config = dict(
    intermediate_size=256,
    norm_place='pre',
    parallel_block=False,
    max_grad_norm=0.5,
    train_tokens=103300000,
    max_steps=3153,
)
Each number is 128 + 32 x the weight over its row's rms, rounded and kept within 0 to 255. Layers, rows and columns count from 0. The size above them is the row's rms in percent of the matrix's.

# layer 4 MLP down (transposed), 256x96, rms 0.17, rows 123-146, columns 0-95
size [100 100  95  93  97 102  99 107 102 103 100 100 106 101 100  97  89 101 101  96 100  96 110  99]
[[114 143  76 111 125 155 121 105 115 147 116 132 165 154 105 135 136 115 111 175 156  98 165 159 127 115 143 132  91 111 141 135 159 123 123 111 190 127 162 145 183  98  95 167  86 155 141 184 129 167 136 157 150 134 120  96 136 179 127 104 140 180 157  94 134  93 127 180 188 108 107 141 148  91 164  95  98 175 119  45  32 113 113 138 151 123 167  78 102 108 153 171 118 155 151  37]
 [ 90  96 111  80 126 109 111 121 134 130 113  97 160 100  75  73 117 188 132 126 156  65 140 123 105 141 137 153 101 117 171 181 166 100 143 139 126  72 104 153 148 123 157 140 100 129  95 207 153 127 144 186 144 130 120 141 123 112 130 106 143 188 113  78 157 123 194 156 187 181 130  53 111 132 152 122 146 169  74 138 102  95 126 164 169 101 161 195 140 144 171 112  89 150 123 137]
 [178 152 184 115 131  82 158 142  77 104 131 156 144 115  99 108 107 151 149 119 131 109 162  88  85 186 142 140 174 108 138  89 163 133 175 128 107 170 132 109  68  83 141  37 153 129 106 199 157  74 171 154 117 101 113 115  82 142 129  60 104 103 112 139 157 118 163 180 136 135 140 128 125  79 156 149 151 108  70 116 118 133 184 133 147 114  96 117 108 148  86  86 111 165  85 149]
 [112  83 136 152 122 136 127 122 126 149  81 182 133 157 159 161  71 137 114 178  98 131  92 161 144 180 108 102  88 180 126 112 119 143 106 138 109 174 133 128 135 181 109 144  74  99 180 159 153 147 137 131 159 182 104 100 128 147 147  56 131 101 142 125 154 101 114 200 129 153 202  65  61 152 159 156 168 165 111 110 117 119 166 144 119  77 123 188 178 144 127 107 146 101 152  93]
 [100 154  86 185 115 132 140 170 100 147 131 123 137 160  98 249 115 166 142 181 149 158 107 113 115 154 122 120  82 111 150  82 137 170  88  70 127 115 151 125 162 150 115 131 149  97 222 198 141 118 159 183 123 123 118  96 112  94 134 109 123 107 120 134 131 142  90 135  92 137 128  98 113 142 188 108 133 129 123 153  72 131  76 152  89 146 121 145  82 179 148 165 140 167 101 109]
 [ 95 113  80 136 138 186 128 122  98 150 133 190 128 113 140 184 150 169 159 177 132 134  88 184 150 107 144 170 109 115 116 126  52 127 143 131  98 117 122 124 154  77 103  65  91 112 123 142 118 111 149 144 113 139 139 100 152 133  72 153  88 136 144 185 190 165  60  77  63 153 145 112 142 124 114  93 156 134 151 129 157 124 183 154 164 107 131 189 117 113 176 171 126 140 105  65]
 [ 99 122  97 120 134 160 134 176 176 150 142 164 106 128 145 193  92  71 125 137 139 124  88 120 158  89 155 123 153 175 210  92 116 126 143  86 166 118 156 104 125 150 101 170 147 145 166 106 113 139 145 155  96 144 130  91 161 174  79 132  93  85 101 140 173 142 117  92 130 107 152 197 113 161 143 175 107 189 160 170 107 185 174  90  67 119 102 148 101 133 157 140  82  95 147  92]
 [120 154 124 143 126 170 187 132  25  80 122 143 122 154 167  67 116 109 129 141 137 134 103 170 150 133 133  86 158  77 109 122 119 143 183 165  20 131 132  66  77 108 129 163 196 161 164 100  95 141 127 108 107 102 107 114 119 114 126 106 107  70 175 100 140 106 132 136 137 133 133 150 159 112 120 138 176 114 108 111  79 121 140 120 129 120 106 143 115 169 125  52 149 181 143 120]
 [186 100 197 168 156 134 108 106  91 175 121 140  97 117 112 144 173 163 132 125 141 159 112 182 140 155 142 106 170  61 163 161 193 145  72 102  60 162 133 146 184 140 111 129 112 129 131 116 157 142 151 143 132 163 122  64 100 135  99 113 165 155 105 156  95 147 104 154 135 104  97 106 117 117 142 111  97  73 148 106 183 163 168 141 171 141 129  85 130  56 127  80 118 100 152  73]
 [156 192 110  77 143 121 121 146 156 124  93 121 137 106  94 159 139 151  93 146 155  83 111 140 162  77  74 123 103 112 140 134  88 123  71 108 111 187 153 155 156 121 143  93 130  89 136 100 157 120 129 172 133  82  82  91 113  87 118 111 130 175 124 205 102 139 160  71 140 123 128  99 133 132 122  99 132  58 181 139 115 193 113 124 120 168 176  83 103  86 124 171  64 152 161  80]
 [164 127 167  87 139 170 142 127 130 159  76 155 158 138  75 111 147 171 143 131 140 163 114 113 106 107 113 121 126  87 131 141 109 104  96  54 139 185 120 129 110  57 156 163 156 142 121 145 136 122 179 147 160 120 178 134  72 115 137 163 212 117 149 142 136  94 137 105 163  70 108 181 140 200 156 155 154 147 112 121 116 202 150 114 160 159  87  92 112 155 182 114 102  82 161 137]
 [130 143 177 150 120 114 132  74   7 142 134  87 104 163  70 134  39  99 149 117  89  98 132 132 160 148 156 105 118  99 134  84 163 129  80 128  78 150 136 151 175 133 135 162 106 105 145 186 119 120 144 160 148 123 144 118 130 141 145 118 163 123 121 158 137 166 146 146 152 104 168  95 138 170  96 148 121 147 184 128 112 155 186 180 135 132 118 146  91 112 154 123 202 144 105  67]
 [124  68 142 132  71 131 103 152 211 162 130  92  68 193  98 114 183  70 126 103 122 131 120 106  67 110 167  95  94 124 147  97  93 135 136 109 131  73 170 100 114 135 130 151 153 108 142 137 125  75  90 113 128 135 159 113 111 112 201 166 119  99 138 161 117 158 125 137 159 124 138 161 151  72 145 146 102 112 125 187 129 121 123 155  88 110 194  90 154 134 188  83 119 123  68 132]
 [143 117  92 101 220 125 117 123  95 114 136 136 161 120 103  99  88  46 147  89 106 107  94 155 146 121 117 105 173 104 129 110 123  48  69 100 116  63 106 160  72 117  96 136 134 113 162 145 133 136 108 114 149 126  87 132 135 124  85 100 117 166 133  83 130 125 104 172 114 126  87 110 139 141  83 168 103 172 127 131 176  77 141 119 110 147 162 156 131  69  77 105  69 142 124 202]
 [166 108 177 146  99 160 141  85 144 127 129 126 194 163  79 166 108  89 113 114 115  74 149  79 167 130 159 163 148  77 129  84  88 163 151 113 137 176 122 104 108 129 149 139  84 106  80 128 136  98  86 107 161 179 102 142 145 133 120  71 132 120 100 144 140  75  58 150 158 183 178 128 119 139  88 101 181 147 114 158 174  97 115 149 113 160 142 129 151 133 134 180 162 100 119  47]
 [ 83 126 151 128 111 146 135 125 164 123  91 206 108 171  97 187 132 125 173  55 115 112 148 123  90 101  82  87  78 134 181 113 158 138 128 159 102 160 137  91 162 146  95 145 138 122 110  86  64  78  81 153 104 107 145  84 135 162 117  95 145 164 122  98 108  75 118 115 129  83 133 134  92  93 175 120 103 169 144 182 151  89 149 131 195 158 106 114 132  99  97 183 148 100  92 111]
 [118 121  98 169 176  92 165 105 114  91 155 148 157 183 135 162 147  92 108 220 130 106 141 179 178 109 115 129 109 123 147  96  94 122 114 134 144 192 109  84 103 172  76 104  91 143 127 151  83  86 194  89 153 130  99 202  93 154 102 163 147 135  80 199  67 108 142 149 124 109 153 135  89 139 108 106 159 135 144 102 118 150 179 141 149 132 129 114 163 153 147 132 108 165  98 116]
 [118 198  86 104 172 110 158 154 103 151 107 116 146 156 156 198 110 153 131 120 165 127 118 136 123 155 191 191  69 123 142 139 123 151 188  47  87 107 110  74  61 123 128 171  84 111 160 131 169 106 194 156 134 120 127 141  98 122 130 142 149  74 197 189  93 149  86 154 143 100 115 159 139 143 113  77 114 152 136 101 120 117 127 120 107 134 142 125 119 110 129 148 123 105 146 189]
 [179 110 113  92  78 123 128 135 150 152 105 158 133  92  87  96 125  67 131 152 149  86 143 154  97  85 149 140 129 158 133 144 128 153 195  92 179 167  99  72 123 167 112 137 138 123 122 178 145  93 100 101 120 143  98 127  60 126 103 145 119 142 103 149 173 123 123 208  98  76 136  67 147  58 101 110  65 146 106  81 186 179 161 105 131 166 114 110  89 122 155 124 109 158 132 114]
 [143 141 135 130 171 113 113 132 110 150  37 116 187 121 181 155  93  99 127 151  59 164 105 162  63 111 131 184  98 142 130 131 121 140 141 123 186 158 200 146 176  99 209 103 110  87 128 160 118 137 125 121 133 151  97 163 144 121 104 103 140 133 119  54  88 100 176 132  82 110 139 155 121  92  73 124 137 179 132 144 151 122 162 163 105 159 120  79 110 146 115  85 120 164 113 134]
 [182 130 137 133 144 167 115 132 118 124 116 138 133  82 164 139 157 139 124  97 154 139 102 163 138 108 175 116  98 162 167 183 105  85 145 138 226 144 158 147 117 144 157 164 191  95 178 144 130 149 125  89  70 212  90 155  94  47 183 114 106 135  91 110 141 134 124 100 153 154  64 102 177 154 174  75 120 131 150 123 142 112 129 132 133 178 141 164 145 154 167 127 104 141 145 132]
 [125 122 149  99 180 149 112 173 133 106 125  82 120 173 122 160 131 114  96 144  90 111 153 141 109 133  96 128 123 147  94 130 128 114 141  88 120 131 180 200 179 109 119 142 123 153  91 130 124  64 162 148 152 154 155  93 121  80 145  84 155 180 127 194 184  48 101 116 103  94 133  95 102 110 111 118  86  79 135  93 194 142 103  87 140 156 133 208 118 153 149 128  53 132 138  98]
 [119 176  80 115 129 133 137 105 116 140 101 159  97 157 135 139 141 112  86 154 132 126  83 104  59 146 132 146  71  97 149 148  80 136 135 154 112 107 148  92 132 130 119 153 126  89  74 197  93 178 143 167 157 128 114  99 123 133 114 153  88  78  74 132 141 103 174  46 123 149  93 118  81 135 125 125 102  43 153 137 150 149 121 101 144  77 178 106 137 126 118 114  60 182 180 169]
 [ 92 170 159 103 140 196 202 108 112 131 144 157 135 191  90 129 136 167 140  82 161 143 118 176 144 105 133  99 131 108 144  90 104 120 114 104 167  78 147  85  92 126 116  90 189 154  92 185  96  98  85  71 143 123  99  93 141 133 142 100 114 146 102 117  76 127 110 188 180 117  92 103 136 192 139  45 117 115 127 105 159 104 160 148  94 130 169 105 114 104 147  92 129  96 115 117]]
# layer 4 MLP gate, 256x96, rms 0.194, rows 124-147, columns 0-95
size [108 102  99  91  97 101 117 107 100 101  94 103  95 100  96  81 112 104  90 100  83 104  94 101]
[[143 118 177  91 132 126  99 176 127 141 128 152 145 141 199 128 112 133 148 130 125 119 114 132  97 140 142 155 110 104  78 110 150 161 101 163  81 131  89 111 109 127  74 181 217  98 172 143  83 122  92 110  94 197 143 110 154 108 147  92  99 118 125 172 159 143 151 167 181  72  98 124 172 125 111 153 133 144 191 135 158 168  85 119 101 167 119  35 170 115 161 155 155 137 105 131]
 [ 82 150  91 117 154 176 113 141 179 121 141 122 144 132 158 140 148 124 141 112  88 148 134  80 145  84 109  67  93 133  57 104 123 100 171 145 111 145 128 136 176  93 128 146  48 113 132 142 108 113 174 126 119 126 140  84 103 107 121 125 117 158 134 117 158 153 146 129 157 144 163 164 136  73 203 169 135 189 129 142 154  85  57 135 125 171 198  59 116 112 170 166 132 102 167  83]
 [ 93 127 173 153 113  86 179  84 167 207 144 170 131 173 111 158 160  89 115 118 144 151 174 131 114  96 133 166 119  55 161 145 127 103 158 140 115  90 128 114 154 114 129  97  99 134 132  89 178 100 126 160  96 132 116 124 145 171 110 184 120 157 149 106 104 186 188 127 112 151 125 120 159 206 151 123  89  95 184 175 121 141  99  79 197 120 157 111 123  91 136  77 150 120 101 143]
 [ 79 151 120 153 128 104 111 119 149 104 139 103 134 156 121 132 183 124 109 207 135 164  64 142 146 161 135  89  91 152 158 132 141 136 187 119 144 110 170  86 108 152 167 112  80 118 177 188 128 109 106 117 102 125 129  72 138 109 109  91 126  76  94 123 102 120  62 106  68 179 149 186  84 136 167 108 156 106 153 151 119  84 163 129 159 193 109 134 105 115 157  94 141 119 155 203]
 [ 88 135 153 136 113 104 124 163 130 111 178 179 125 191 160 164 165 148  87 160 107 130 179 137 106 107 108 159  85 118 109 134 104 146 120 150 101  86  98  93 162 117 131 127 105  79 130 110 126 124 136 134  82 150 220 171 114 136  78  83 160  62  97 105  86  95 125  98 123 110  73 136  73  97 120 144 169 125 154 149 151 154  99 137  69 183  93 102 156 157 168  71 176 145 125  99]
 [132 143  81 131 124  92 148 110 117 121 115 190 111 116 170 114 218 158  89 138 116  96  97 156 144 128  88 132 179  79 136 154 127 123 136  96 148 182 135 163  73 125 103  93  76 109 119 169 166 167 130  72 110 157 152  64  83  69 180 159 118  68 139  85 101  92 167 122 101 143 129 195 108 146 148  92 137  97 136 105 139  97 117 165 103 138  78  88 146 164 144 111 150 120 146 113]
 [142 124 167 132 144  94 132 171 137 122 116 140 134 146 115 196 149 122 171 116 205 148 184 103 119 115 127 142 181 172 108 166 138 131 137 102  76  51 143 148 128 157  60  90 200 191  86 161 162 131 108 116 193 119 103  95 102 122  87 128 119 137  81 128  92 110 151 138 158 120 128 112 168 131 102 156 163 102 116 102  55 101  56 122 161 141 126 165 134 144 130 128 125 152 181 140]
 [ 53 109 104  74 125 104 142 116 144 139 171 111 148 168 126  78 130 105 163 165 150 119 130 126  86 148 129  93 170 108 114 130 129 123 173 127 177  95 151  94 106 136 125 113  82 141  37  92 125  43 135 123 141 125  74 157 136 100 168  94 110  85 156 154  92 132 184  66 172 152 208 153 121 176  97 143 136 147 110 144 110 102 123  97 170 117 126 131  97 146 127 189  96 120 139 102]
 [155  96  94 125 145 123 145 109 159 146 156 119 149 114 102 166 132 178 138 123 161 112 129 100 153 135 185 104 135  73  80 154 174 179 104 109 103 187 120 208 158 128 182  68 163 152 168 117  69 182 152 101 178 150 155 139 108 149 115 108 167 112 100 139 102 177 136  86  96  91 117 116 171 153 174  97 108 186 105 152  76 163  92  99 101 129  94 133  63 139 119 113 139 119 153 130]
 [116 144 134 111 168 136  63 161  93 125 163 143  69 104 131 111 110 124 127 167  98  97 138  59 150 101 123 160 104  91  67 113 194 167 140 141 102  60 161 155 113 166  93  85 127 104  92  95  98 137 122 119 126 118 151 139 126  59 142  77 138 100 108 138 175  98 141 155 102 113 181 128  63 129 127 170 154 146 124 126 148  81 104 148 190 125 137 122 130  71 106 124 100 105 123  40]
 [ 99 151 129 151 188 109 129  84  99 162 192 139 114 103 121 133 133 129 170  94 124 116 131 108 173 122  96 121 147 141 122 109  87 200  93  72 103 144 120 131 128  93 135 113 107 117 113 115 135  98  74 197 172 128 154 123 174 131  92  94 164 186 126 140 161 155 142 152 165  77 167  46 120 136 132 177 180 158 111 104  93  77 121 116  89 118  71 139  76  94 160 107 133 186 114 148]
 [104  95 185  95 121  98 119 122 138 152  70 131  95 105 116 173  68 165 122 132 183  93 117 102 126 142 133 179 136 109 120  96 137 164 100  80 154  66 147 134 100 126 113  80 119 104 134  56 143 162 173 150 143  96 186 149 111 160  51 134 207 112 111 141 153 116 108 165 126  93 182 106 123 130  90 128 113 132 150 118 103 120  76 159 148 151 134 107  70 146  52 109 119 132  83 117]
 [108 129 130  87 115 173  95 143 139 112 135 237  70 132 148  97 152 141 146 139 123 110  82  84 147  93 160 145 170 154 132 147 144 135  55 128 162 190 117 147  86 137 113 146 146 178 114 102 120  87 121  72  99 128 181 118 136 160 144 173  94 108 136 124 117 113 124 170 127  50 149 145 105  68 162 174 116 146  63 153 135 156 153 113 152 162  76 119 159 152 141 120 165 154 139 169]
 [121 170 147 115 136 128 112  95 142 108  88 131 141  79 192 137 117  98 107 155 147 123 181 120 217 134  84 150 108 131  84  89 139 159 163 186 131 107 126 116 123 129 134 208 104 175 131 110 193 103 145 114 125 154 108 137 159 111 178 108 186 156 143 172 126 128 112 191 109 163 179 123 145 150 163  36 143 121  96 141 109 148 149 123 117 168  87 185 110 179 131 120 113 124 167 115]
 [ 94 106  79 187 147 152 147 122 205 126 123 125  97 137 170 145 139  99 154  95  94 104 110 104 159 173  91 180 145 110 132 109 131 102  99 110 148 120 181 146 113 169 103 123 129 114  85 139 102  93 182 174 141 142 124  82  82 192 104 107 124 119  78 176 141 113  79 112 138 144  68 157 207 114 125  88  96  73 142 137 120 135 188 115 138  99 157  87 180 148 147 145 185 112 105 141]
 [128 130 174 106 239  74  77  96 147 128 197  57 137 137 119  69 196 103 154 128 122 140 125 130 139 146 114 133 140  96 128 176  99 104 112  99 175 179 106  70 141 139 101 141 172 155 149 113 188 149  80 135 129 161  99 158 134 164 141 135  83 116 113 131 111 158 127 136 186 121 104 114  88 114  87 121 164 140 161 105 103 131 134 113 133  92 106 146  97 161 169 101 164 176 118 103]
 [129 111 127 114  99 121 195 106 170 108 153 167  42 167 125  99 116  82  95 122  59  92 122 115 174  56 157 129  71  97 113 142 143 120 169 134 132 139 133 128 166 197  99 104 111 158 134 110 112 127 118 140 114  92 164 181 132 134 176 140  71 168 125 144 147 121  78 157 111 103  86 167 123  85 106 125 168  92 140 150 104 103 188  70 122 100 110  77 144 146 115 169 112 127 151  93]
 [123 158 139 127 187 137 204  96 169 118 114 131  57  65 141 139 114 127 164 146 109 114 100  99 165 174 161 164  70 141  73  95  74 127  94  98  89  94 133 140 124 106 173 121  83 141 138 124 181  78 132 105 146 189 150 114 140 145 146 127  78 154 175 215 107  91 126 120 152 169 126 130 135 160 112 116 129 164 101  96 131 130 178 184 161 131 116 140 149 161 133 153 140 143 102 175]
 [ 69 142 106 104 141 142 130 154 139 144 115  73 177 126 162 137  90 107 105  95 130 134  93 139 111  96 117 162 139 129 128 125 112 122 147  61 167 131 158 116 129 142 131  84 153  99 164 142 118 172 119 199 143 101 140 138 142 109 103  81  75 232 101 139 112 127 144 122 107  81 125 206 158  80  81 139  78 167 137  89  99  83 146 133  99 195 114 105 114 121 102 142 196  71 129 142]
 [ 52 134 137  89  96 119 156 127 154 168 130 168  99 143 115 126 114 137 148 158 140 122 112 121 102 127 154 119 164 172 112 101 108 130 124  89 182 100 119 124 115 127 104  93 149 150 108 105 110 128 117  82 163 140  63 101  90  97 124  48 157 172 194 157  98 145 185 137  82 128 109 149 111 158  77  51 144 126 163 159 144  75 105 132  76 137 123 184  77 167  80 130  90 177 160 112]
 [122 151 168 128 155 147 105 106 163 147 103 109 122 135 141 118 151 155 171 128 105 142  67 193 112 157 107 104 150 129 181 157 147  74  96 110 147  66 100 134  45 145  90 130 122  92 159 153 126 180  92 141 218 163 108 158  98 128 149  93  82  99 139  96 134 163 128  85 127  81 106 165 132 114 133 158 134 148 130 119  59  99  89  81 182 121 157  94 148 187 126  99 145 171 111 108]
 [ 92 125 142 108 110 143 138 140 131 135 135  87 175 145 124 122 140 119 109 174  78 132 147  83 113 154 132  73  62 143 115 178 124 105 148 161  98  86 113 134 170 152 144  58 146  73 149 139 108  89  75 198 159 181 127 101 154 140 115 118 115 123 127 107  70 116 190 137 164  92 164 153 131 136 127 118 128  99  76 193 113  85  84 125 161 109 129 168  56 131 103 155 131 154 196 165]
 [163 149 101 142 156 169  97 103 143 160 169  56 116 131 100 143 133 138 161 186 127  84 109 157 163 136 123  82 116 160 157 108  84 181 128 115 144 180 105 161 160 100  99 140 156 179 134 115 176 133 155  72 160 186 152  62 174  66  98  93 112 118 166 141 123 146  96 129 116 182  68  86 127 114 151 123 110 104 165 136 131 198 123 135 116 116 110 191 134 126  85 133 124 151 108  83]
 [110 117 126 100  81  99 111 159 150 119  91 213  97  53  76  67 177 147 138  95  74  95 114 105 135 117 155 132 133 141  77 194 133 107 141 138 176  91 171 170  95  93 126 130 139 180 131 153 137 135 110  98 138  72 134 147 167 138 114 160 140 148 148 111 127 126 165  87 155 119 182 141 169  99 106 147 189 112 135 146 102 100 117 159 126  81  66  98 120 180  96 135  80 127 114 110]]
# layer 4 MLP up, 256x96, rms 0.189, rows 124-147, columns 0-95
size [102  98 101  91  95 103 115 106 105 106  99 102 103  94  90  93  97 104  98 104  91 106  98 107]
[[124 136 132 161 131 172 146 100 118  88  95 101 175 131 136 109  97 131 109 122 165 114 149 127 124 107  92 130 163 156 135 165  88 126  78  64 131 122 149 113 147 167 154 103  66 151  87 147 181 102 115  67 133 107 121 182  95  90 112 123 119 146 164 145 141 179 171 121 150 194 128 138 105 127  90 140 142 182  80 104 106 122 172  79 117 119 206 201  61  86 127  98 105 158  85 103]
 [126  84 113 144 131 186  90 118 126 152 155 110 172 172 152 104 122 105 125 147 128  85 183 103 154  86  98  64 159 119 113  95 130 147 176 137  93  76 104  72  92  67 117 106  98 108 132 116 154 102 151  85 146 101 130  86 153 110 131 107 135 186  91  98 149 130 126 180 130 105 131 152 168 134 134 149 122 186 169 159 143 178  79  70 166 116 170 146 115 128 103 182  94 123 156  46]
 [138 117 130 154 151 168  98 189 101  77 103 166 104 137 100 140 100 142 147 150  88 183  99 133 167 176 144 123 153 161 166 145  89 194 145 138 169 139 172 145 193 111 105 133 120 136 100  95 165 151 119 144 142 167 160 114 135 101 130  52  62 100 147 127 164 214 158 158 170 104 139 127 104  94 201 104 178 148 121 153 152 139 118 129 117 129 198 121 137 136  92 170 104 140 110 114]
 [ 99 136 101 122 165 160 187 162 152 160 147 152 114 105 142  88 103 139 120  74 122 167 181 115  72 112 152 174 181 103 154 108 163 108  79 133 136 161  92 124 141 124 122 110 137 121 122  97  87  89 148 154 112 129 150 188  79 228 162 164 118 173 102 110 205 147 125 136 125 145 152 125 138 151  79 148  79 160  52 143  86 152 132 146  77 111 158 144 115 129 140 124  88 158  94 118]
 [ 84 200 118 144 178 102 105  88 116 103  95 100  96  87  96  74 147 136 141  90 121 133  80 129 106 112 105 155 178 137 132 104 153 117  91 128 155 157 157 177 110  98 142 114 101 137 149 139 123 164 154  94  68 145 130  97 100 115 160  52 136 146 157 145 188 110 130 165  91 200 171 171 162 114 182 118  86 169 110 109 100  92 127 169 149 126 191 144 115 113 127 125  65  98 166 119]
 [121 150 109 197 159 185 142  93 168 132 129  68 145 111 123 139 129 135 120 151 112 131  23  94 180 119 132 147 127 108 142  74  92 145 142  76 155  96 131 190 118  98  86 190 155 137 161 155 128 114 125 122 102 126 108 109 103 133 120 118 111 105 147 113 162  86 155  89 124  79 125  96 148 104 113 155  48 155 165 168 119 112 152 130  67 196  90 165  97 176 147 136 159 130 153 124]
 [108 179 140 188 130 125 150  78 125 100 133  97 122 136 111 203  76 171 167 131 151 134 150 152 118  92 118 158 115 142  59 142 115 117 166 147 128 101  63  83 158 181 100  94 157 160 135  91 112 125  90 116 169 114  60 148 120 127  41 104  51 128 139 110  71  91 146 115 162 109 179 127 154 137 143 124 154  91  87  76 141 132 114 157 127 116 136 185 124 149 114 151 125 144 121  90]
 [137  99 192  84  83 131 122  99  55 170  90  96 120 127 129  77  91 158 105 162 134 165  99 137 124  80  73 159 165 109 188 121 138 111  93 144 109 167 135 145 178 146 126 143 112 130 137  80 148  54 155  72 125 102 157 101 109  90  91 135 144 153  82 219 117 107 120 106  79 136 123 129  87 119 153 148 164 130 118 112 109 113 146 114  60 132 170 169 135 141 137 108 161  85 130 100]
 [168 156 182 107  75 104 174  82 137  93 140 142  93 111 185 100 107 175 130 114 176 156 108 104 170 173 122 131  90 137 139  91  90 101  80  88 108 118 139 122 124 132 110  87 120 161  80  83  81 142  71 143 127 167 176 136 170  74  75 142 135 102  93 111 126 125 178 159  96  66 111  94 109 150 119 116 178 121 111 139 132  81 142  54 134 142  97 108 111 167  88 120 143 158 147  90]
 [ 92  94 143 160 138 111 152 164 133 155 142 153 148  90  55 115 173 190 145 138  94 151  82 181 115 142 153 139 126  85 157 149 171 127  59 102 132 204  38  98 154  64  68 161 100 139 144 167 106  90 122  64 129 109 101 134 127 107 138  76 189 120 154 110 146 102 107  98 103  90 137 142 167 148 136 145 114 123 160 122 144 130 151  99 152  90  93 103 179 138 127 141 131 122 145 132]
 [ 51 158 200 155 177  79  82  74 111 121 170 127  93  77 104 128  73 121 141  94 157  63 126 137 131 134  90 103 151 115  94 136 147 134 140 138  70  98  84  96 160  77 129 119  70  84 154 135 141 123  92 162 137 116 115 120 157 113 103 170 151 138  78 134 141  97 169 115 188  81 174  94  93 154 126 165 136 111 144  84 125  94  98 144 134  49 127 144 121 133 136 139 150 140 122 101]
 [163 190 143  79 118  62 151 119 154 163 164 121 133  98 101  93 100 113  88 155 122 141 139 155 112 122  98 114 162 158 189  98 137 149 164 218  73 127  73 100  70 109 118 177 140 133 125 157 111 184  97 164 154 111 116  85 122 144 126  99 147 172 138  93 161 117 118 117 149 166 118 135 152  93 148 155 121 190 132 132 159 165 131 100 113  79  96  89 154  90 160 118 141  76  68 164]
 [132 153 178 129 144 149 181 160  79 145 185 190  98 149 136 127 149 119 182 138 153 156  98 131 147  94 123 119 165 150  76 119 107 154 138 128 148 150  81 129  69 135 103 114 123 147  79 157 181 136 131 122 123 201 172 130  79 127  86 165  48 154 110 130  53 117 124 128 150  96 104 121 123 112 161 102 107 151 107 184 129 128 167  89 159 206 127 134 164  75 132 165 111 115 119 162]
 [105 122 141 187 118 156 108  99  80 124 113 113  90 121 140  92 192 114 131  66 119 140 109  89 134 124 134 164  96  93 138 111 156  70 144  33 111 156  71 132 127  96 182  94 115  54 137 131 114 116 144 101 166 134  96 169 120 173 115 134 187 134 137 129 141  90  54 154 120 182 181 109 141  92 131 129 115 103 168 149 135 136  89 199 122 122  85 141 127 154 154 147 135 180 146 124]
 [140 104 109 177 154 159 150 119 135 187  93 156  87 170 147 118 118 106 156  97 107  83 155 173 188 129 108 200  89  28 132  94 162 123  49 149 114 137 120 147 106 184 122 132 133 107 111 154  83  86 164 137 134 107  90 143 112 188  69 162  94 132 108 164  99  80 101 140 119 159 136 144 106  97 103 174 151 169 157 177 125 139 167 142 130 136 168 116 142 156 150 143 156 137 140 112]
 [120 167 105  96  90 169  95 119 123 141  74 128  79 133 156 118  94 141 101  78 165  58 147 160 179 113  88 124 182 154 160 120 114 138 112  95 147 125 103 118 125  90 155 144 113 124  79 126 137 117 133 110 138 135 133 131 149 200 161 106 166 175  67 120 117 115 117 109 121 138 128 155 112 199 158 171  86 118  90 123 140 136 131 111 121 116 118 173  91 100 185 208  84  88  84 211]
 [130 190  94 122 160 139  78 154  94 114 158 190 166  98 140 143 144 155 181  45 126 119  86 137  96 151 140 112 104  76  75 125  94 189  97 125 124 106 130 135 111  91 143 147 118 103  95 125 120 111 138  95 132  69 140 124 206 143 142 135 113  81 173 135  95 120 164 117 129 219  72 110 127 172 117 126 105 147 148 124 150 139 113 155  88 132 120  79 144 206 142 148  80 115 138 117]
 [144 122 148 143 161 183 129 151 157 127 169 201 173  88 141 169 138  68 111 175 128 123 131 146 135 114 189 179 130 123 157 173 139 142 218 118 116 120 116 117 127 109  97 111 154 142 150  75 150 157 122 127 116 102  90 116  52 123 109  85 152 159 105 192 111 161 136 161 114 115 117 134 181 130  96 132  32 138 151 134  79 119 171 132 143 101 125 112  64  90  84 127 101 118 122 137]
 [140 110 211 129 138 126 140  99 102 111 128 139  90  90 148 168 100 126  77 129 149  33 154  92 181 116 101  88 190 130 143 124 104  95 103 160 122 132 105 116 130 152 123 108 110 139 117  99 135  92 176 126  91 127 111 171 106 139 131 160 132 113 102 136 131  81 152 147 176 132  91 134 168 165 206 165 180  42 121 111 122 146 146  53 149 128  89 151  96 129 181 143  99 126 158 161]
 [ 91 120 167 152 158  69 109 133 143 150 166 183 107 173  98 112 127 142 145  90 136 111 116 196 184 160 109 123 138 112 165  91  86 114 161 126 155 141 140 123  73  89  63 124  97 176 150 143 160  83  79 143 222  96  98 152 137 143 208 151  84 109 105 144 108 153 100 116 143 154 175 137 140 166  83 119 122  76 138 118 135  96 120 134 142 104 118 173 100 156 139 163  79  96 124 129]
 [137 122 127  82 127  83 154 109 116 164 184 109 170 128 148 103  88 119 105 122  79 108 142  49 184  94 117 140 137 121  91 113 136 110 140 125 122 129 145 200 218 113 127  94 105 207 138 117 125 111 144 163  90 172 159 118 122  94 144 120 152 175 134 120 120  85  96 107 138 155 204 132  94 130  90 147 128 187 134 103 148 145 119 147  75 137 150 215 109 110 129 146 131 144  81  91]
 [148 128 167 170 129  85 125 142 100 135 142 169  85 156  63  97  94 148 180 103 175 150 137 178 101 147 145 152  93  58  89  93  73 182  87 148 170 144 101 152 124 109 133  84 117 145 112 131  95 141 112 137 153 120 158 132 121 130 159 191 170  55 159 117 167 164 159  93 146 174  95  87 115 121 150 159  80 141 110 101 164 130 125 122 101 131 186 164 111 171 100 133 122  80  83 100]
 [112 142  82 101 118 136  99  95 118  97 143 122 145 112 140 148 104 105  95 142  81 148 142  94 146 105 116 118 110 113 105 113 162 142 166 166 131 127 171 164 199 168 181  79  89  77 150 130 124 130 104 198 113  77 109 163 111 137 176 197 175 171 144 161 154 104 126 107  78 109 216 167 163  95  90 172 172 180 100 150 119 121 184 144 139 167 135 141  89 137 132 119 151 124 120  84]
 [118 161 168 175  77 114  82 118  79 102 176 110  81 187 119 144  97  77 134 139 162 152 163 130 124 135 119 175 172 112 126 101 170 173 144  97  77 133 158  72 177 142 149 114 140 136 132 106 144 113 139 156 124 121  89 130 130 127  92 112 139  93 168 108 137 122  97 209 126 125  64 153 140 154 144  95  39 148 159  94 154 101 135 139  75 112 169 153  89 122 118 114 197 128 180 124]]